From a checkpoint of a small transformer trained on Wikipedia: 17 layers.
Each number is 128 + 32 x the weight over its row's rms, rounded and kept within 0 to 255. Layers, rows and columns count from 0. The size above them is the row's rms in percent of the matrix's.

# layer 12 MLP up, 1024x128, rms 0.059, rows 948-974, columns 0-127
size [ 13 152  12 187 175 172  17   9   9  11   8  10 139  12  10  31  10 140   9  12 206 181 156   9 171 130   9]
[[ 84  83  80  98  92 128 161 112 121  99 131 121 132  65  98  68 115  96  87  92 134 120 126 115 133 113 141  70 120  97  86 121  83 147 115  93 127 129  77 115 115  85  79 137 113 123  99 116 107  94 105 103  92 107  97  82 107 105 114  96 122 116  60 108  94  81 109  81 114  95 114 155  81 117 128  72  79 147 106  95  68  93 138  98 123 110  81  90 118 112  80 123 133  53 103 133 113  68  83  32 116 111 101  85 106  71  82  88 118 108  82 119 122  87  85 122 139 124 122 126  99 103  87 123 111 119 134  94]
 [108 129 117 118 141 168 122  84 112  97 197 227  99 166 135 114 134 133 179 134 137 145 148 134 165 159 125 110 142  81  86 153 187 107 141 157 117 135 148 153 154 119 122 102 152 153 179  93 149 123 120 138 127 131 155 106 167 103  57 107 117 139 111 108 105 140  97  97 175 107 107 137  93 161  78  93 169  97 107 135 125 143 117 168 150 141 102 130 133 109 168  35 197 108  42 130  63 106 135 152 122 104 160 125 108 172 111 154 169 149 128 140 116 135 196 152 136 154  88 123 111 171 111 165 107 190 141  61]
 [128 166 119 177  94 186 172 133 121 148 115 134 157 119 100  78 127 200 144 123 169 111 145 134 121 133 151  98 171 108 148 136 134 189 142 149 150 151 128 186 219 175 132 140 158 124 156 153 113 135 168 161 146 149 120 107 113 121 121 127 216 109 147 142 133 144 187 104 173 165 150 167 171 142 172 148 138 166 151 136 108 202 133 104 112 155 145  63 172  86 123 122 155 146 118 145  84 117 100  70 164 128 153 125 171 101  75 150 127 100 149 143 142 113 102 148 156 158 142 167 175 186  74 148 165 139 178 171]
 [111 109 148 127 202  75 145  89 156 148 165 151 140 170 183 155 160 141 140 125  97 112 145 155 169 168 128 128 110  92 150 197 131 121 153 143 100 131 174 166  77  83 157 144 131 132 166 104 156  97 106 170 147 166 118 120 144 102 123 131 124 209 142 150 123 102 133 118 113 115 133 159 119  85 129 140 114 130 113  90 127 115 111  58 132 112 111 186 173 141 169  85 142 131 171  70 177 145  75  66  77 144  95 137 156  94 158  97 154  77 125  95 135 150 166 123  95 132  76 120 152 144  54 127  76 192  76 146]
 [131 145 130 153 112 113  79 118 128 119 127  95 174 138 139 111 129 125 135 124 102  69 158  90 142 164 132 112 156 146 153  94 185 140 119 131 131 161 119 115 188  92 101 117 152 168 121 113 175 104 152 127 136 152 149 135 155 120  80  87  87 101 123  74  92  94 123 117 157 117 153 104 114  93 127 201 199  89 115  50 139 165 158 117  83 137 113 173 106 193 150 170 110  79 105 130 123 130 182 151 166 127 122  69 143  96 109 219  82 118  97  87 145 117 238 108 108 152 145  94 100 157  98 139 151 122 151 101]
 [170 156  90  82 112 126 109 124 173 138 169 120 137 106 132 106  84 191 120 181 120 146 172  97  90 196 109 109 124 172 143  99 168  73  99 124 128 118  95  88 151  93 135 150  70 111 154 124 134 102 137 104 214 153  85 133 141 124 135 142 110 124  36  86 109 150 102 144 129  90 140 130 144  88 189 209 218 126 159 106 166  89 135 161 130  77 142 103 149 138 145 102 115 133 106  92 124 119  66 107 110 130 111 111 155 130 156 130 102 126 103  52  75 137 139 160 103 166 107 131 138 151  96 118 117 166 144 137]
 [130 173 183  54 142 135 193 134 186  87 148  90  80 112  87  84 167 124 126 111 144 142 177 127 176 105 171 149 114 148 153 125 141 173 156 101 139 108 150 171 113  68 157 113 139 115 146 135 200 147 138 162  86 127 144 193 100 183 161 187 112 108  96 122 148 160 126 176 129 112 156  81 110 177 156  75 137 111 194 138  83 117 147 106 156  90 104 116  57 117 133  97 108 119 152 131  92 116 145  97 120 122 140 131  96  70 132 145 103 146 109 133 122 199 152 146 150 123 155 162  79 126 135 136  82 166  82 125]
 [ 95 142 150  72 139 117 148 120 130 130 131  67 105  71  72 110 124 114 122  98 110 169 127 100 123  99 164 101  58 146 154 129  79 169 112 111 178 107 190 100 115 125 141 159  87  99 134  78 128 132 210 130 129 148 145 139 125 146 129 118 100 100  75  76 141  56 127 122 138 108 126 166  79 140 125  54 135 156 115 146 107 108 151 108 119 151 130 175  90 130 141 129 133 134  94 132  88 131 141  45 150 133  98 103  91  34 120 104 133 122  93 198 141 150  97 114 148 154 218 130  90  96 124 150  98  98 107 137]
 [165 134 122 129  82 113 155 103 121 132 152 183 146 181 152 113 171 165 124 143 159  53 134 165 125  73  55 141 162 112 112  96 140  81 115 105  90 143 115 162 127 103 191 156 127 127 173 143 152 149  99 161  18  92 113 150 136 128 129 108 136 158  67 107  74 135 120 171 120  81 119 152  92 100 111 147 105 102 180 128 120 133 142 111  92 178  78 128 134  66  89 121 162 118 146 138 118 134 158  75  86  61 141  92 131  82 114 139 142  99 133 158 187 101 105 120 162 157 100 109  97 118 103 130 130 162 185  95]
 [ 81 127 198 176 127 164 150 136 130 131  60 114 116 146 150  62  99 173 121 166 186 147 178  90 141 128 118 146 142 137 137 145  89 137 117 146 144 175 136 109 149 156 121 120 151  99  99 149 139 121 128 202 137 125 136 138  96 122 117  98 201 128 173  97 135 120 175 127 142 169 135 145 143 147 132 140 134 136 109 141 121 208 135 161 102 148 137 111 159  96 155 104 130 132 161 141 108 141 118  30 187 134 162  98  79 110 114 140 175  82 140 112 159 110 129  99 111 133 132 124 154 191  81 167 255 115 135 142]
 [152 129 105 101 118 114 125 107  70 118 121 152 129 100 149 155 152 113 169 114  91  54 129 145  91  89  86  97 111 110 117  91 154  36 116  96  84 132 122 145 156  78 141 142  78 114 128 135 108 138 100 117  83  70 127 101  86  79 109 124  90 103  83  80  52 134 128 127  82  92  92 125 111  94 121 157 100 115 210 111  98 107 103  99  98 154 132  86  65  67 130 104 110 144 156 133  90  76  98 100 117 109 107 129 157 104  81 138 131 111 123  95 196  79 110 195 137 119 113  96 101 115  86  99  85 122 117 112]
 [151 159 175 171 132 149 138 112 143 198 162 148 163 160  74 153 157 172 180 162 146 168 168 165 144 129 130 132 148 121 164 158 116 194 102 150 165 125 203 142 151 131 187 164 135 150 167 146 149 119 169 170 131 118 143 142 125 158 131 127 219 158 134 109  76 104 177 155 157 137 136 188 111 111 146 174 125 126 168 125 149 147 178 131  95 188 148 121 144 163 124 123 135 161 100 130 112 171 159  89 166 140 159 146 160 112 141 129 130 128 180 165 198 136 135 113 145 161 192 132 164 167  85 158 148 123 178 179]
 [156 133  79 144 135 101 121  64 154 186 106  87 154 108 136 129 145 151 137 143 121  81 136 163 113 177 124 160 105 109  95 125 102 109 124 132 203  98 153 129  83  84 135 187 151 114 146 125 132 130 119  65 185 159  95  98 134 151 147 130 118 125 131 141 164 169 120 198 109 141 154 178 111 132 148 159 121  69 100 111 136  74 148 104 159  83 140 162  98 140 115 127 117 138 121  82 214 118  78 100 185  96  85 104  93  88 159 164 115  98 146  55 151 139 189 148 136 131 113  80 140 176 132  98  49 138 139 132]
 [151  93  80  86 139  92 113 133 142 121 145 134 133 136 121 132 117  70 131 128  80 111  99 118 104 120 156  93  87 115 105 136 144  88 118  82  91  83 136  94 102 110 109 116 106 112 118 141 132  94  74 107  88 134 110 100 112 119 139 150  57  85  87 133 140 129  81  99 115  71 130  78  90 113  96  87  97 106 137 119 140  61 120 109 147 100  96 134  93  95  98 104 111  91  94  97  96  51 166  93  87  78 113  95 112  48 121  92 111 155  55 134  87 148 154 197 116  93 135 117 113  90 159  97  63 140  67  77]
 [169 133 139  57 177  90 126 141 156 118 181 118  76 136 149 101 151 129 140 125  96 172 121  85 129 134 180 143 104 125 149 114 124 180 134 117 161 100 114 147 112 138 124 141 139 148 163 130 138 141  32 138 142 152 132 125  97 157 145 166  71 114 124 146  97 124  95 139 167  92 129  67  96 115 135  99 115 117 146 125 114  80 118  85 210  87 161 153  37 154 146 119  82 185 153 105 163 125 211 189 110  95 115 163  93 142 122 152 115 187  97 123 102 149 145 176 102 134 155 101  97 120 141 139  54 137  87 122]
 [161 151 120  76 147 128 141 119 171  62 133 122 145 105  64 169 150  92 128  93 133  76 109 127 179 103 124 118 169 123 157 136 177  88 129  86 132 111 160 151 142  76 144 101  82 108 132 129 174 126 174 131 124 145 129 158 112 142 178 163  77 143 202  87 186 166 111 151  70 124 136  72 103 136 109  82 143 106 172 132 110  65 152 113 101  96  82 125 151 100 133 117 119  89 114 162  61 140 135  72 107 128 153 121 123  67 191 157 121 152 108 123 125 198 138 159 166 125 128 143 112 130 166  86  64 171 102 120]
 [153  93 134 106 163 100  82 117 111 103 121  86  53  65 105  90 127 145 120 118  96 178 113 104 124 122 128 114 128 134 143 117 122 113  78 107 137  93 161 101  71 135 135 118  85 136 150 105 127 107  87 127  94  97 132 148  91 146 107 116  69  63 110 101 106  76  69 145 145 111  82 102 105  97  88 102 119  85 154 105  79 104  85 126 117  68 105 150  85 149 136  64  49 121 105 106 142 120 126 137  96 100  83  91  96 117 144 151  93 137 116 111 118  89 116  99 101  84 124 101 117  67  97  83  77  85  33 142]
 [129 168 156 156 170  77 123  61 114 132 195 129 170 186 152 140  77 172 122 120 189 160  98 140 160 146 184 106 153 118 138 129 177 121  82 112  98 100  62  88  83  53  65 128 214 117 138 136 124 129 108 104 121 130 145 157 119 112 153 151 159 140 170 138  97 168 134 185 128 150 131 141 118 184  98  69  96 108 114 105 110  97 166 134 173 112  48 167 115 105 154 133 138 126 120 174  95 101 118 143 118 120 135 146 109 124 138 113 120 212 111 138 100 138 136 154  65 137 119 152  94 134  96 153 119 107 132 108]
 [132 101  68  93 130 128 154 116 137 126 121 129 127 117  92 112 117  73 150 116  93 105 108  84 122 110 132  59 108  71  75 121 126 145 131 118 114  81 129 118 175  90 110 127 128 127 120 145 110  87 101 121  68 124 126  79  54 139 115 126 167 106  72  86  59 120 110 106 137 110 133 105  90  97 127 113  83 115 137 115 141  60 132  89  84 135 117 106  66  66  97 107 144 103 131  87  78  43 109  38 131 130 113 139 109  39  49 107 115 140 104 125 124 152 130 154 117 127 144 115 146 112  98 157  69 115 130 106]
 [166 134  77 107 147  88 112 144 147  90 162 100 125 116 132 169 130  57 104  89  79  73  95 145 125 121 148  77 121 126  97 115 152  91 151 101  78  84 102 112 113  81  79 106 114 116 145 121 111 137 104  70 114 128 122 143 124 108 123 151  32 118 114 158 161 172  90 102  86  98 119  85 117 118 109  99 135 135 129 116 153  40 119 111 156  71  98 103  81 137  94 109 124 116 111  88 110  76 119 195  89 134 107 154 133 127 161 150  99 166  71 112  94 175 126 179 113 111 101 142 130  91 167  99  46 167 117  99]
 [141 124 135 205 158 163 160 143 149 114 134 156 128 176  81 168 163 100 143 166 128 107 148 133 176 139 104 119 135  70 111 141 126 128 156 170 195  71 136 172 198  86 167  99 110 152 145  61 138 156  91 102 117 160 172 161 121 149 144 179  97 161 122  99 145  95 106 171 118 129  86  88 121 117 142 125 114 216 114 104 189 153 130 122 147  98  67 103 106  94  60 127 164  95 148 142 130  74 119 193 115 103 106 120 130  97 146 134  79 110 104 182  92 126 121 108 122 106 110  87 112 111 161  91 149 165 108 142]
 [172 113 168 129 163 138  85  85 179 118 157 120 149 109 157 175 151  86 126 190 159 148 142 149 178 124 147 153 119  65 124 168 122 148 172 115 141 158 103 158 119 100 141 100  76 193 144 112 171 181  73 103 163 199 173 150 115 141  91 133 136 165 125 156 199 167 101 120  88  73 120  88 122 100 100 140 158 139 114  99 157 143 137 110 121 112  87 110 163 127 127 117 146  87 112 104 115 111  90 221  55 109 157 100 121  92 158 160  81 120  68 108 123 170 159 148 122 132 102 113 104 100 106 110 123 123  84 160]
 [157  97 175 154 174 122 149  96 128 115 159 127 164 128  86 118 101 126 199 159 137 116 150 177 158 140 174 140 180 118 163 134  81 131 159 131  71 199 106 156 119  89 101 147 149  89 111 165 146 127 131 151 152 127 162 155 166 169 126 129 125  77 119 136 116 166 138 157 132  99  69  91  90 102 160 190 139 109  34 158 118 117 106 161 117 111 107 138 124 123 136 150 144 156 137  91 115 120 130 120  96  84 101 117 138 139 157  83  74 191 105  37 104 153  63 133 178 131  92  61 111 155 147 109 135 109  74 124]
 [ 94 117 118 140 116 137 102  82 133 107 145 100 118  50  44  70 126 127 105 111 146 126 103 101 169 118 130  66 125  87 127 126 105 170 115 145 124  48 146 128 133 167 118 139 124 141 102  84  95 138 151 120 134  77 110 114  86  98  76 122 161 132 142 107 108 104 104  85 118 115  97 117 103 103 167 144 102 146 143 105  71  89 141  76  60  60 140  68  84 123 140  94  73 120  92 133 101  92  76  82 107 117  86 140 122  98  28 120  84 119 149  97 143 137 103 146 101 127 130 141 153 127  87 119  61  88 120 117]
 [123 115 107 151 188 154 109 182 131  95 119  81 108 159 133 136 123  77 119 162 120 113 132 136 151 139 192 110 109 143 176 128 101 135 197 196 176 178 126 116 135 134 155 118 144 158 119 114 167 130 130  93 117 116 155 136 144 146 125 129 139 115 109 139 120 144 133 131 156  94  71  63 131  67 140 157 159 124  67 118  88 141 126  88  91  95 100 119 173 166  91  64 213  87 175 123 161  56 133 161 158 101 149  85 159 179 119 131 124 160 105 131 151 128 127  98 139 133 135  43  71 181 102  66 146 140 126 140]
 [113 141 107 131 155 109 123 121 123 139 143 107 116  78 157 164 197 133 118 181 171  97 152 159 148 115 192  90 162 137 193 135 101 139  60 143 103  65 140 108 117 155 166 108 191 138 135 138 105  90 112  31  86 154  95 158 115 108 138 145 126 109 142 170 103 113  86 104 108 176 108 101  98 137 158 117 106 149  69 134 132  50 154 107 136 118 137 154 165 154 160 108 124 162 155 145 181 133  78 138 132  98 234 145  89 106 131 115 181 125 116 109 136 140 157 139  77 175 164 143 140 155 102 101 141 167 142 113]
 [122 140 122 136 141 135 139 113 147 154 173 211 153 180 154 151 130 189 181 181 172  86 129 166 125  74  98 147 130 117 164 137 175 115 134 105  89 103 145 168  95  85 170 110 131 140 164 122 117 112  39 194 127 134 135 129 116  92 135  96 128 171 118 110 118 151 183 185 120 132 118  95 107 115 105 171 137 118 135 119 147 148 116 126 113  88 138  89 196  97 135 130 136 134 108 138 138 149 143  69 128 140 173 121 162  84 145 134 136  83 149 104 200 177 136 159 116 188 111  71 105 172 114 103 188 114 208 129]]
# layer 12 MLP down (transposed), 1024x128, rms 0.0523, rows 948-974, columns 0-127
size [  9 162   9 191 164 157  23   8   7   9   6   6 145   7   9  31   7 135   7   7 195 223 159   6 165  98   7]
[[152 150 148 142 160  91 106 166 129 111  85 160  89 166 127 141 127 119 180 172  86 188 139 106 103 124  92 140 127 172 153 105 181 137 113 130 143 161 174 153 139 161 135 110 112 128 150 165 134 154   8 147 138 118 180 151 136 138 115 157 128 150 159 146 139 124 159 159  92 180 143  87 160 138 155 137 102 112 152  51 149 121 112 132 133  34 168 130 124 109 164 127 105 237 129 134 141 137 145 156 108 128 140 142 191 206 151 176 155 108 201 151 160 148 134 136 101 143 132 124 138 168 148 134 152 121 115 110]
 [137 151 110 128  89 109 137  97 150 127  95  87 120  94 109 109 102 106 149 127  67 152  96 155 105 109 147 119 173 157  88 112 146  61 146 151 168 165 114  84  78 167 124 175  98  99 111 121  93 118  72 158 131 136 123 154 125 119 127 154 147  91 137 102 182 184 121 192 120 168 164  86 157 187 158  69 145 163 147 176 116 106 153 188 126 111 117 130 141 124 117 174  94 186 176 134 131 145  86 197 101 135  94 119 108  78 127  88 121  98  70 133 130 146  73 146 165 139 162 161 141  35 138 114 163 136 134 175]
 [146 118 169 156 148 108  81 153 132 143 138 146 115 183 136 164 171 115 130  88  89 167 123 142 136 159 101 112  92 156 141 111 111 125 163 125 152 129 158 149  90 118 119 118  86 139 128 158 135 160  25 117 111 103 167 138 126 158 129 154 150 132 116 132  97 123 101 126  99 129 163  84 135 132 152 154 155 121 130 111 133 123 164 153 142 116 146 182 108 220 154 135 116 229  89 103 159 169 144 255 136 160 111 186 139 188 194 121 106 138 161 125 116 156 175 145 159 119 146 108 101 163 153 155  89 137 133 101]
 [ 91 154 151 112 132 128 110  80 118  91 113 165 143  75  91 116 134 104 130 142 134 107 140 131 117 116 144 151 148 171 146  63 108  69 143 131 176 199  69 123 106 162 108  97 129 175 138 149 113 166   0  73  44 154 117 111 124 144 130 101 170 119 109 144 208 150 130 197 133 109 115 114 155 149 112 105 152 133 134 137 132  97 142 156 151 190 163  83 121 148  63 121 106 147 132 123  90 127 114 212 120 136 125 114 162 129  91 102 127 153 123 139 127 128 140 190 148 101 134 133 121 115 156 108 137 131 143  90]
 [144 157 104  97  89 143 117 120 139 134  95 115 111 154 123 146 128 101 181  86 106 118 127 113 128 151 127 167 108 122  70 130  81 104 151 147 141 131 169 166 121 108 139  89 123  65 116 136  94 178 255 137  85 189  97 133 149 117  82 110 124 189 168 135 141 122 138 160 129 135 132 129 114 121 128 151  73 126 134 125  60 116 135 160  89 239 151 119 124 109 148 102 143 172 170 116 128  71  95 159 116 136 163 133 141 132 106  82 109 127  22 133 177 123 144 107 166 135 127 126 164  95 121 106 156 124 126 141]
 [158 114 136 148 126 108 137 133 156 127  99 126 143 174 131 101 120 113 102  40 111 125  63 162 101  83 101 160 173 158 109 120 126 146 137 149 157 135 114 128 134 132 145 121 154 187  99 133 143 126 141 125 117 127 185 163 113 105 115  91 161  82 193 144 109 138 141 113 131 120 131 132 125 134  75 151 143 142  93 185  99 176 104 100 120  94 137 206 118  84 109 127  96 163 178 157  97  62 164  87  95  87 140 143 171  72 112 147  47 127 148 203  71 168 180  71 150  76  85 137 106 163 153 135 163 137 165 125]
 [ 98  89 133 161 107 123 136 151 116 139 125 136 175 133 145 126 101 137 131 157 118 115 135 142 128 152 122 153 122 112 100 132 131 128 137 154 133 117 128 108 160 159 119 127 152 137 123 149 105 101   0 128 144 142 136 108 157  96 112 107 115 142 157 112  91 121 161 103  89 151 106 173 118 131 142 147 104 138 139 111 154  97 155 160 123  28 115 128 168 107 109 122 136 196  94 124 137 151 123 132 104 137 141 124 182 146 124 138 139 113 231 133 126 125 125 116 168 130 148 135 150 129 141 121 133 115 154 151]
 [129 118 123 162 149 135 144 139 163 126 130 117 132 183 183 118 121 136 122 203 152 115 103 129 108 174  93 131 171 133 139 123 138 177 119 163 178 153 102 159 172 149 137 106 145 133 152 162 164 121   7 128 103 155 151 107 113 117 122 151 128 157 170  94 137 177 155 124  88 152 122 160 124 137 161 118  92 136 188  91 179 131 124 171 136  67 148  82 159 131 122 106 155 204 113 123 150 135 161 218 108 183 117 137 160 179 146 164 143 114 208 107 180 118 131 124 164 128 158 184 170  98 147 101 146 103 138 122]
 [ 89 106 134 110 114 169 146 155  99 133 137  81 105 165 110 117 106 147 188 165  97 187 150 120 113 112 105 150 164 171 140 125 109 112 127  95 164 111 155  79  86 142  48 137 122 134  77 132 144 176  51 146 173 165 164 134 118  84  95 164 151 108 126 152 154 118 122 102 145 110  98 137 138 150  98 185 150 163 137 139 145 148 127 127 223   0 136 170 106 156 158  85 132 162 117 150 141 140 115 165 123 118 157 136 180 169 131  91 106 133 180 136  70 176 127 124 101 119 133 144 135 151 158 121 106 131 129 171]
 [102 110 117 179 125 131 105 142 115 140 139 135 155 139 123 164 152 144 161 105  78 133 143 127 173  65  97  98 140 112 162 141 124 216 182 128 146 103  92 172 104 162 124 162  91 156 199 140  83 154  81 109 151 132 167 142 124 155 117 171 138 169  73 121 174 128  96 100 122  91 136 161 168 107 104 110 166 125 150  84  99  86 178 154 199  53  94 118 162 165 103 133 103 190 122 113 148 166 180 165 129 166 127 169 172 180 128 100 106 182 163 137 138 142 110 168 176 156  92 126 116 121 126 140  71 114 137 120]
 [111  88 102  89  88 151 153 137 151 156 123 128  71 139 113  65 130 141  74 117 130 136  91 164 129 150 163 138 173 107 107 157  64 140 124  96 121 129 165  99 108 139  11 138 141 106 141 135 154 118 107 143 124 158 115 153 172  86 133 157 137  76 198 156 159 132  74 106 150 109  88 127  88 163 119 141 148 140  43 168 159 150 124 102 127  74 105 169 113 136 118 108 149 108  62 129 142 107 106 157 147 113 133  88 139 101 153 103 125 107 121  99  21 141 141  81  88 106 112 148 135 126 141 187 113 101  85 169]
 [117 127 122  99 140 102 131 142 140  85 126  92  79 192 200 103 122 115  42 104 100  99 115  93  99 138 105  95 113 143  99  76 103 157 141 123 165  91  63 158  99 105 113 105  85 107 118 157 120 163  71 166 118 143 143 130  80 110 145  68 106 122 118 124 138 145  81  88 126  63 120  60 134 119  84 105 136 161 153 142  95 126 128 103 138  69 162 111  83 121 157 145 181 176 122 120 151 158 121 233  82 143 103 105 159 155 131 165 129 104 128  90 108  96 129 105  85 123 117 137 122 118 142  77 117  66  82 122]
 [142 146 163 130 144  96 120 151 124 116 151 150 103  51  98 118  89 167 124  55  94 151 141  96 156  47 120 169 112 141 117  81 147 110 103 183 172 137 121 132 171 109 145 146 121  99 123 161 173 149  76 115 111 109 146 177  85 152 180 163  94 108 100 132 150 140  78 159 116 112 153 129 173 134 126  77 125 133 153 154 142 106 175 185 124  82 138 149 119  89 133 131  89 156 121 151  87 117  86 112  76 131 142 143 128  74 142  65 164 120 132 141 110 168  73 153 159 171 123 200 147  78 202 132  90 105  93 172]
 [120 143 158  77 103 167 215 135 123 157  92 122  92 107 132  95 130 142 134 144 145 103 135 118 133 147 132 190 116 144 162 119 127 129 127 147 117 146 187 102 158 168 151 128 166 153 115  77 125 124  75 163  99  88 116 151 173  89 108  99 163 120 225  97 146  85 149 150  87 183 136 153  93 140 135 155 111  89 118 112 172 122 115 107  90  65 132  89 151 150 155 113 150 123 136 160 162 121  93 165 116 136 177  70  99 144  85 124 164  72 149 132 170 112  93  36 109  93 176 194 108 114 135 123 128 117 139 190]
 [131 161 112 129 111 113 177 118 129 164 115  82 178 130 127 130 114 113  94 176 151 100 145 118 144 150 155 134 112 102 102 153 148  96 100 171  97 164 193  93 197 128 136 102 130 116 124 104 118  93  85 114 105 150 117 140 179  53 163 114 112 137 181  95 120 105 137 156  86 184 120 188 122 105 148 129 125  83 119 161 135  97 150 127  74  98 102 123 191 107 116 128 134  66 110 149 115  92  88  83 140  91 172  72 173 117 107 153 145  85 206 127 188 119 105  77 150 107 165 116 130 114 179  88 186 148 168 186]
 [ 97  84 170 132 104 156 136 154  92 140 133 160 138 109 186 104  84 158 136 103 114 124 143 150 121 164 140 154 104 124 117 123 109 133 133 144 127 112 125 117 139 162 109 129 157 112 137 132 128 107   0 137 119 109 127 113 128 150  72 138 128 104 102 130  77  98 141 115 108 127 127 182 142 148 161 152  75 143 141 115 168 157  98 135 132  53 113 140 118 123 119 115 126 189 123 119 159 167 169 111 125 120 119 126 137 136 114 137 139 102 125 130 103 116 140  96 116 109 131 144 127 121 118 159 139 120 129 118]
 [ 93 127  90 101 123 115 188 120 101 173 183  95 150  99 156 135  93 137  95 123 142  57 159 131 125 169 133 130 105  86 115 137 113 130 110 208 154 136  72  80 188 132 133 110 156 114 153 154 138 134  51 136 156 162 116 124 119  63 168 119 127 148 140  46 141 143 159 115  85  63 180 146 116 135 139  76 151 101 133 180 153 105 137 109 105 148 136  72 145  92  74 159 179 101 153  86 113  99 143  40 142 129 135  98 141  88  73 157 139  71 129  91 135 105 123 122 153 140 149 121 145 126 155 129 142 163 157 156]
 [ 64 119  81 127 113 162 115 152  97 108 139 116 126 105 118  42 145 156 127  66 127 141 149  95  80 144 122  93 131 105 138 117  96 123 119 141 127 170 127 156 134 134 117 130 156 133  97 125 154  91  76 142 152  97  97 121 139 138 109  90 148 141 151 182 120  90 177 114 171 163 131 182 137 174 104 172 115 130 174 116 156 129 133 122  97 148 119  81  89 122 134 102 160 126 132 154 117 185 153  93 175 128 104 143 114 130 120 130  52  82 231  47 165 127 156  63 183 148 122 134 131 168 114 158 100  68 206 127]
 [161 133 137 123 112 127 180 148 137 141 119 119 100 188 154 129 137 137 121 186 126 161 120 190 150 170 129 138 106 141 135 144  96 155 160 138 125 112 170 158 148 179 147 148 119 137 128 117 139 165  31 133 110  77 146 174 157  96 123 117 117 140 235 163 158 106  99 124 105 143 114 151 148 155 145 139 144 151 130 120 121 140 157 131 123   0 121 121 138 176 156 131 142 173 120 156 155 170 133 205 151 150 143  87 186 213 137 138 154 105 190 151 143 123 118 108 110 140 157 135 142 122 127 130 159  76 102 163]
 [140 137 140  93  87 152 165 127  92 153 116 140 127 123 136 105 115 156 129 177 151 145 144 143 130 178 168 187  93 138 103 171 131  82 110 124 119 156 171 102 113 134 160 130 185 133  96 143 155  90 111 124 102 132  89 138 165 153 119 112 123 118 170 154  88 118 150 206 144 195 118 150  79 157 198 150  93 111  68 156 139 121  98 116  63 181 120 164 142 105 152 141 129  79 127 176 132  98 135  41 131  91 163  72  90 108  84 111 172  83 147 159 113  89 158  56  90 122 191 118 126 122 126 178 170 124 137 133]
 [105 125 162 210 158 147  81 194 122 127 137 113 124  66 150 130 105 171 108  75 163 143 100 164 136 114 129  67 164 121  79 117 125 137 125 134  72 135 161 117  80 151  97  99 139 147 121 123 158  70 131 149 150 125 128 141 133 119 160 112  95 127  72  99 116 108 144 147 165 142 155 122 137  95 132  94 154 184 134  87 125 132 125 114  54  90 163 148 147 181  99 140  96 120 143 138  77 123 145  76 182 137  72 149  98 181 129  52 130 115 139  39 120 149 118 111 129 157 139 160 108 169 110 150 149 116 187 205]
 [154 150 140 137 145  75 141 117 173 138 130 139 131 136 112 148  96 109 144 123 141 129 123 158 153 111 149 174 112 137 142 149 140 101 125 116 139 117 139 132 109  97 158 125 101 144 165 107 137 122   0 142 139 149 166 137 125 129 155 150  85 139 148 133 168 167  94 148  72 126 126  98 145 137  88  97 153 119 123 135 177 109 115 147 160  14  96 129 130 143 130 146 124 110 123 131 106  88 100 179  84 115 145 160 113 100 158  98 132 176  89 148 115 163 104 157 120 108 116 166 111 101 168 112 118 192  96 132]
 [126 172 132 139 128  78 134 147 112  97 130 143 159 179 156 141  91 124  97 111 102 177  73 136  82 126 113 145 122 142 119 117 141 100 111 153 175 117 185 129 167 110 171 177  82  90 179 111 115  93 159  83 157 126 153  77  72  90 170 131 191 162 129 107 143 169  97 135 114 153 161 122 156 191 164 159 163 165 158 115 140  93 147 151 134  90 119 102 104  39  85 144 120 153 137 122 132 131 105 129  76 125 154 149 121  70 121  91 135 117 109 179 112  86 165 100  88 128 168 199 171  82  90  84  96  99  81 113]
 [136 138 123  90 110  62 164 181  77 134 111 136 108 173 166 132 141  98  90 111  79 124 113 169  81 190 142 144  72 116  72 140 114  67 106 154 121 173 149 164 139  98 129 112 120 151 127 172 161 143  69 117  78 126 120 113 108 151 162  79  57 121 146 155  72 104 130 133 158 107 142 134 134 109 115  92 133 109 101 139 106 136 150 168 124 163 140 123 112 152 197 189 175 167  99 111 117 126 164 192 131 124  87 112 132  93 151 153 176  71 153 151 107 111 147 110 157 138 180  72 146 147 155 152 222 121 125 140]
 [107 167 151 123  99 156 169 112 100 152 117 141 109 173 140 148 143 148 129  94 116 131 149  83 140 147  80 140  84  93  77 134 138  56  98 133 104  87 115 136 158 149  98 150 104 103 195 110  77 120 240 139 104 156 157 175 135 105  86 120 104 117 194 125 171  99 165 139 190 114 179 193 103 173 104 167 113 149 164 113 117 128 111 111 121 123 124 100  93 115 124 160 139  97 149 145 135 176 100  71 160 130 122 132 141 138 148 130 149  50 143 104 123  36 158 111  69 151 152 105 123 151 110 171 122 118 119 170]
 [ 57 160 132 138 115 160 107 135  93 132 152 133 160 163 114  68 122 107 155  28  78 145 147  80  91  70 111 153 139 126 148 151 154  94 142 113 149 165 103 145 162 146  90 132 108 116 161 155 103 125 159 135 113  99 137 109 126 117 108  88 168  95 121 122 133  98 169 113 157 159 140 172 160 134 121 159 113  85 147 110 109 142 153 126  99 158 147  95 152 126 163  79 108  79 144 156 121 122 186  26 172 125  89 128 158 151  98 136  70 103 223 116 147 115 147 122 156 105  86 159  97 157 172 163 127 116 205 101]
 [105 118 175  92 140 161 124 106 126 120 124  79 153 154 108 132 140 136 138  70 129 199 138  93 153 141 119 148 123 141 128 126 116 131 188 107 139 159 103 122 152 131  98 120 155 130 126 102 102 167 181 124 140 129 154  81 144 148 114 180 176 132  44 192 128 124  18  70 152  42  80 111 127 106 125 153 118 157 151 139 128 130 149  92 167 125 142 170  81 185 151 118 130 171 120 165 140 165 116 229 104  97 139 186 127 162 129 145 150 151  78 119  57 116 126 112 126 110 102 145  96 138 159 130 114 104 126 115]]